Each number is 50 + 10 x the weight over the matrix's rms, rounded and kept within 0 to 99. Layers, rows and columns count from 0.

# layer 2 MLP up, 512x128, rms 0.171, rows 34-46, columns 0-127
48 54 56 49 67 53 38 63 27 55 45 45 35 59 25 59 73 51 46 60 50 65 51 42 48 72 42 46 40 49 46 37 50 40 41 53 57 52 52 56 43 42 40 49 69 49 53 56 66 51 51 41 52 60 58 35 40 46 56 47 50 49 30 42 44 50 53 40 47 59 53 54 49 60 51 41 50 53 58 56 55 40 45 57 55 43 50 37 50 52 53 65 54 68 58 51 61 31 68 55 53 62 60 64 53 51 28 48 52 59 60 48 25 49 47 54 41 45 53 45 36 49 42 42 42 25 30 52
53 52 52 40 38 43 53 37 51 51 45 45 43 40 47 58 62 49 48 45 48 56 45 51 50 57 53 43 58 46 58 55 45 31 50 30 69 40 38 43 62 49 39 45 55 48 51 44 52 53 49 53 60 58 71 55 51 46 36 48 43 51 54 60 51 35 57 55 66 40 59 49 59 51 58 36 43 58 54 51 44 50 51 47 52 53 54 64 63 38 53 42 51 64 65 61 49 53 61 55 38 50 34 35 70 47 62 41 46 35 37 46 47 52 27 29 56 53 43 73 49 52 49 44 60 55 48 52
48 58 59 38 70 43 45 58 38 55 48 55 63 52 45 33 52 36 58 58 34 40 39 43 44 42 34 61 57 60 60 67 29 46 46 54 44 58 73 61 33 45 37 54 53 42 27 53 57 52 38 50 46 52 58 35 58 47 51 66 53 41 49 48 51 50 67 51 63 69 65 37 45 55 41 69 43 55 60 39 35 28 64 74 48 40 33 41 36 58 62 42 53 26 41 62 57 35 50 48 41 32 69 43 59 50 64 65 35 36 29 29 51 52 57 39 49 57 59 51 46 71 63 60 47 48 40 50
65 40 39 43 41 67 63 65 46 20 57 35 38 53 45 41 47 63 51 54 56 85 47 45 47 57 25 45 56 41 61 32 52 35 43 37 47 66 62 75 44 43 66 63 47 26 64 59 70 54 51 49 60 38 56 56 52 54 25 38 75 42 60 55 34 42 68 53 46 49 34 63 60 53 63 54 56 50 59 49 60 59 31 54 33 56 40 50 32 30 46 56 29 69 26 65 47 52 45 72 63 43 70 55 58 52 59 46 64 54 62 48 41 32 43 53 47 49 49 71 50 46 43 29 37 47 29 51
46 48 53 45 54 66 42 37 48 40 64 32 66 50 28 41 39 39 56 54 60 67 47 69 59 45 60 57 58 22 78 25 77 30 69 51 66 46 46 48 40 46 58 30 48 53 47 51 39 45 47 47 54 46 52 52 73 42 53 43 51 33 62 53 44 49 46 27 54 50 38 68 50 49 63 50 46 74 53 54 44 31 52 46 46 39 68 42 55 58 47 53 67 62 61 40 48 53 34 30 49 45 33 34 46 46 71 47 53 63 46 55 34 38 54 59 47 53 51 45 53 61 47 42 38 69 64 47
65 51 41 42 53 48 51 52 46 46 56 66 50 50 53 60 34 46 44 34 53 65 43 54 46 51 51 54 54 43 52 37 48 50 45 54 58 51 41 54 76 49 38 46 62 52 54 52 46 50 56 49 46 44 37 58 58 48 61 46 48 62 54 46 44 56 50 42 58 40 53 45 57 47 56 54 50 48 50 50 47 37 50 46 54 33 51 52 39 64 42 51 55 31 38 54 46 40 49 46 57 29 39 54 57 54 56 53 44 44 51 64 61 40 68 59 58 49 29 38 69 51 59 61 56 51 47 44
56 50 47 47 48 50 59 61 50 46 57 57 48 53 57 62 43 49 35 47 49 33 78 47 56 55 43 46 36 53 48 37 38 60 44 49 39 47 27 53 29 62 65 43 51 41 51 54 42 64 51 37 54 43 54 40 61 45 53 49 44 81 59 45 53 55 58 38 57 33 58 54 43 63 29 37 69 39 46 59 50 37 54 48 49 39 62 56 41 68 63 47 52 47 51 44 53 77 53 35 59 53 59 58 41 39 48 55 40 62 46 58 58 28 30 58 59 29 34 33 50 54 40 52 47 61 67 46
57 38 64 25 60 49 49 49 62 61 47 50 53 49 36 61 47 48 59 46 38 43 33 56 53 64 49 49 67 49 51 59 55 44 59 41 51 22 36 45 45 34 36 58 52 58 47 43 59 57 57 54 37 61 48 46 68 73 56 45 45 25 47 47 39 65 56 56 56 36 44 53 28 20 42 47 43 56 53 74 50 60 46 44 62 45 42 65 60 51 35 48 46 58 46 52 55 64 45 60 53 50 58 38 66 56 53 40 54 59 48 39 52 47 48 50 65 54 41 63 42 62 49 74 58 53 71 54
46 52 49 33 66 67 53 54 53 66 46 55 46 49 53 59 54 51 47 66 53 29 39 49 39 58 53 48 52 54 49 34 51 43 41 40 49 41 52 35 47 50 58 44 49 51 36 36 62 44 48 67 49 36 49 37 48 48 44 51 55 55 49 59 43 75 49 50 53 47 43 35 65 40 47 51 45 48 63 46 59 48 53 54 40 39 54 46 49 48 60 61 48 51 46 38 37 64 53 46 49 58 47 48 56 64 48 21 55 40 39 60 49 54 42 37 56 42 41 63 42 70 45 44 39 40 51 67
58 62 42 44 68 37 61 62 47 45 52 46 34 46 44 54 56 34 48 50 62 54 52 49 66 61 48 53 52 61 59 46 51 57 49 52 50 66 51 52 53 60 42 42 55 48 59 51 36 44 45 36 53 41 49 41 49 36 41 46 58 70 51 56 38 62 41 50 43 36 64 32 43 38 60 52 53 63 29 39 62 68 49 46 37 43 50 55 45 69 48 52 61 60 42 41 51 51 37 39 52 52 50 42 50 37 61 57 59 44 53 68 61 50 50 51 56 40 56 47 45 39 23 49 61 66 60 49
62 54 50 52 33 49 50 55 43 63 47 53 74 49 62 45 58 38 56 66 49 24 50 55 29 34 28 50 47 51 48 52 32 54 61 51 52 68 41 59 46 59 48 48 59 65 50 39 49 39 51 39 35 45 67 65 43 54 60 60 53 59 66 23 49 54 56 52 54 61 61 66 53 42 31 54 62 38 77 40 64 66 36 53 58 49 21 45 44 30 60 60 68 44 55 46 38 57 58 54 57 43 30 56 38 42 63 30 44 44 46 60 53 47 43 60 59 54 50 39 59 65 36 20 38 46 47 55
54 43 43 48 51 50 33 68 52 61 43 50 54 60 51 52 60 41 54 64 51 39 36 63 58 62 50 58 54 51 34 49 36 58 46 47 57 47 54 64 37 50 48 61 29 50 56 42 60 46 46 45 60 53 60 60 53 44 61 61 46 66 65 45 44 80 66 67 64 57 69 44 42 52 51 51 49 49 38 57 27 43 59 70 41 64 43 42 39 45 63 51 42 67 53 38 51 58 39 58 49 28 37 57 47 52 52 49 51 39 60 53 48 58 42 55 45 53 44 51 73 56 34 48 48 54 66 51
59 33 55 41 41 48 52 63 40 40 42 52 61 52 35 50 60 42 62 42 72 43 61 49 53 57 60 55 56 48 42 56 53 49 43 44 50 57 53 54 39 45 55 64 29 49 48 30 36 47 62 49 42 49 70 56 48 51 33 69 46 53 55 51 45 50 49 46 57 55 61 69 74 30 37 51 58 62 38 42 65 51 31 47 62 61 47 55 50 53 45 43 59 41 40 67 42 69 29 47 44 46 38 38 44 55 48 71 33 51 48 42 73 47 52 56 67 52 50 58 58 45 31 53 60 57 57 55
# layer 2 MLP down (transposed), 512x128, rms 0.119, rows 34-46, columns 0-127
50 56 59 53 46 63 47 38 52 47 41 45 34 34 54 42 58 53 59 53 53 43 51 46 49 51 56 57 60 38 65 49 47 48 64 49 41 56 43 44 44 51 46 46 61 45 52 41 56 47 52 35 60 36 49 51 63 48 54 50 40 40 41 48 49 49 46 40 39 54 47 43 50 47 48 54 46 47 49 53 42 43 48 35 49 66 41 54 57 46 48 57 51 58 53 47 45 39 41 45 44 47 49 53 40 44 49 53 48 52 63 57 50 41 54 58 45 47 34 45 43 61 52 56 35 50 50 50
32 65 33 59 58 46 60 54 40 46 43 61 30 64 43 44 50 49 56 63 44 39 40 43 61 40 47 37 42 36 41 44 46 66 52 57 29 73 75 37 50 40 43 42 46 64 57 64 50 49 59 33 47 44 38 51 52 60 60 52 60 36 44 51 49 37 30 48 28 60 62 53 56 56 42 45 44 39 52 40 54 41 46 58 47 32 60 40 55 45 49 52 52 37 48 44 65 61 54 61 61 48 57 64 38 58 49 57 47 64 49 61 51 62 53 64 55 49 73 34 72 39 30 42 45 30 69 67
46 45 52 49 31 60 51 51 54 41 44 51 40 59 53 49 54 40 58 40 44 58 39 54 48 51 48 59 44 35 33 46 65 49 66 42 59 49 34 62 49 54 66 56 43 37 54 58 32 53 51 48 20 61 34 54 42 47 44 43 50 58 48 60 50 65 44 34 58 60 44 41 52 55 33 51 58 38 27 62 64 47 50 47 48 31 41 56 59 52 44 38 52 67 46 54 46 76 35 50 55 47 34 48 69 39 50 54 66 55 52 51 44 44 46 42 44 51 56 58 65 60 40 60 56 44 52 40
48 50 50 49 55 67 46 58 59 55 72 49 67 55 43 50 37 57 46 61 40 61 57 64 53 56 51 60 61 46 62 50 45 19 48 33 51 36 55 34 41 26 44 43 51 54 40 50 39 59 63 61 32 23 37 40 52 51 53 40 42 48 55 45 42 38 63 36 36 53 35 55 55 40 43 36 59 26 46 52 47 61 54 47 51 43 48 39 41 51 46 52 49 61 58 67 65 62 47 48 38 58 38 31 57 50 55 50 52 32 58 49 50 65 31 49 50 49 39 71 39 42 32 46 44 46 56 42
28 47 57 49 48 68 35 46 50 43 61 57 43 61 47 51 46 62 41 37 66 56 68 74 43 46 64 40 69 51 49 70 59 39 53 55 56 43 40 39 47 41 70 59 32 70 52 42 64 49 55 35 51 54 58 42 61 28 42 47 49 68 64 67 47 30 52 48 54 56 49 48 45 47 41 35 54 57 42 52 51 58 59 47 45 60 48 36 44 51 43 40 66 51 39 65 55 53 31 34 50 30 31 44 40 36 50 42 63 48 37 51 46 32 57 48 52 65 50 50 75 51 33 48 46 36 63 63
52 63 50 51 36 43 54 48 72 45 67 34 42 35 29 49 51 43 42 45 40 70 57 47 49 57 53 39 56 45 36 44 46 39 41 53 51 71 51 36 56 74 48 60 34 29 51 56 58 74 48 71 51 59 61 49 41 53 33 50 50 58 56 49 32 38 53 35 54 43 57 36 60 54 47 50 52 55 59 39 40 44 59 69 44 50 57 61 44 45 43 48 47 56 54 52 53 50 52 39 47 62 56 40 50 61 53 66 65 66 42 38 60 59 62 49 54 55 46 53 47 47 39 42 52 68 35 57
51 43 48 44 45 58 55 46 39 31 49 53 37 57 45 38 35 49 39 43 45 51 38 23 45 24 54 31 32 41 27 54 56 50 50 53 54 57 50 38 18 66 56 40 47 50 61 42 56 48 60 36 34 57 58 41 39 37 60 49 50 61 50 60 39 55 52 35 43 66 52 43 70 44 44 28 59 64 50 55 65 47 44 23 63 44 52 66 34 61 44 48 61 37 45 41 31 51 63 44 50 34 65 59 54 31 35 55 50 46 45 38 84 55 39 53 60 67 49 49 45 48 52 26 61 53 63 46
50 50 41 22 54 47 42 70 54 47 58 55 62 46 48 38 57 45 51 49 48 48 47 62 42 57 57 52 53 64 62 55 43 60 40 52 44 54 25 61 43 53 43 51 27 41 55 39 60 56 58 38 60 46 49 39 55 43 44 47 56 48 56 58 41 47 26 54 52 36 33 46 48 64 40 45 42 43 55 51 43 50 47 51 32 57 34 66 67 30 46 51 58 55 55 44 57 41 64 62 59 53 32 31 43 41 46 61 49 62 62 65 17 61 65 48 61 31 17 43 48 50 47 57 30 39 51 59
44 40 55 58 53 46 49 32 42 48 69 63 42 56 64 52 60 40 40 37 45 58 50 55 49 61 70 42 56 64 40 55 63 56 64 67 68 53 53 59 53 31 30 57 36 54 55 49 52 61 53 43 28 43 40 66 71 45 50 43 47 58 49 39 53 46 51 54 50 53 44 50 45 44 43 44 61 49 61 61 45 62 36 53 49 41 47 46 48 53 36 53 34 43 50 55 43 69 49 58 51 47 37 49 44 29 66 49 49 46 43 50 43 45 33 57 49 58 45 31 54 45 45 41 69 57 44 55
51 42 51 39 25 61 30 49 47 42 56 56 50 49 55 53 42 51 39 43 50 60 61 37 54 41 57 47 58 48 42 48 51 39 40 38 51 58 43 49 52 55 52 57 35 46 54 64 39 44 53 36 49 47 79 43 38 40 63 36 40 41 47 60 28 39 65 32 59 61 46 50 42 62 59 46 45 45 37 38 56 39 46 33 61 55 47 52 49 47 45 49 43 45 60 53 41 58 59 52 54 57 54 46 42 54 50 40 49 53 64 60 60 54 65 57 52 48 54 52 54 48 47 53 41 37 44 36
58 44 39 50 41 55 68 61 63 42 53 55 54 45 58 62 59 36 54 45 43 50 44 56 38 60 36 51 47 65 54 36 58 40 57 61 60 51 39 38 54 36 57 58 43 52 41 47 40 45 47 46 34 43 62 70 42 43 56 47 38 51 50 42 55 51 53 54 64 41 53 52 48 43 56 55 52 39 57 48 52 42 52 34 32 54 48 41 54 54 42 39 47 55 44 60 42 62 57 51 50 33 52 40 52 54 56 49 40 44 39 44 56 46 61 48 53 52 55 41 53 61 44 49 51 37 48 50
43 55 61 65 44 60 39 46 67 53 38 52 62 40 51 54 45 32 37 27 57 62 52 54 42 44 49 43 50 52 55 40 57 41 47 52 65 49 39 41 59 43 56 51 49 57 34 34 53 45 46 59 51 47 40 45 49 44 42 28 50 43 43 44 52 57 48 47 55 45 52 44 42 50 54 45 34 52 39 53 56 52 36 54 37 32 50 43 36 57 49 48 47 51 41 67 51 64 49 61 50 56 34 50 63 37 54 41 47 27 55 57 33 52 48 50 54 67 38 39 55 48 48 46 37 41 31 60
42 48 50 69 79 37 54 44 27 48 49 52 45 44 58 54 61 40 58 52 55 45 54 43 39 59 35 58 55 57 42 57 34 41 60 65 56 48 55 38 45 45 41 48 64 37 51 52 55 46 45 73 37 54 53 57 39 51 40 61 40 56 52 52 50 53 67 46 59 48 43 49 35 53 47 55 44 43 54 37 37 75 54 49 41 48 70 53 57 26 32 37 45 41 39 40 58 46 57 43 34 40 55 51 42 36 51 52 48 43 60 60 47 58 55 51 51 65 44 36 52 64 65 59 62 38 64 37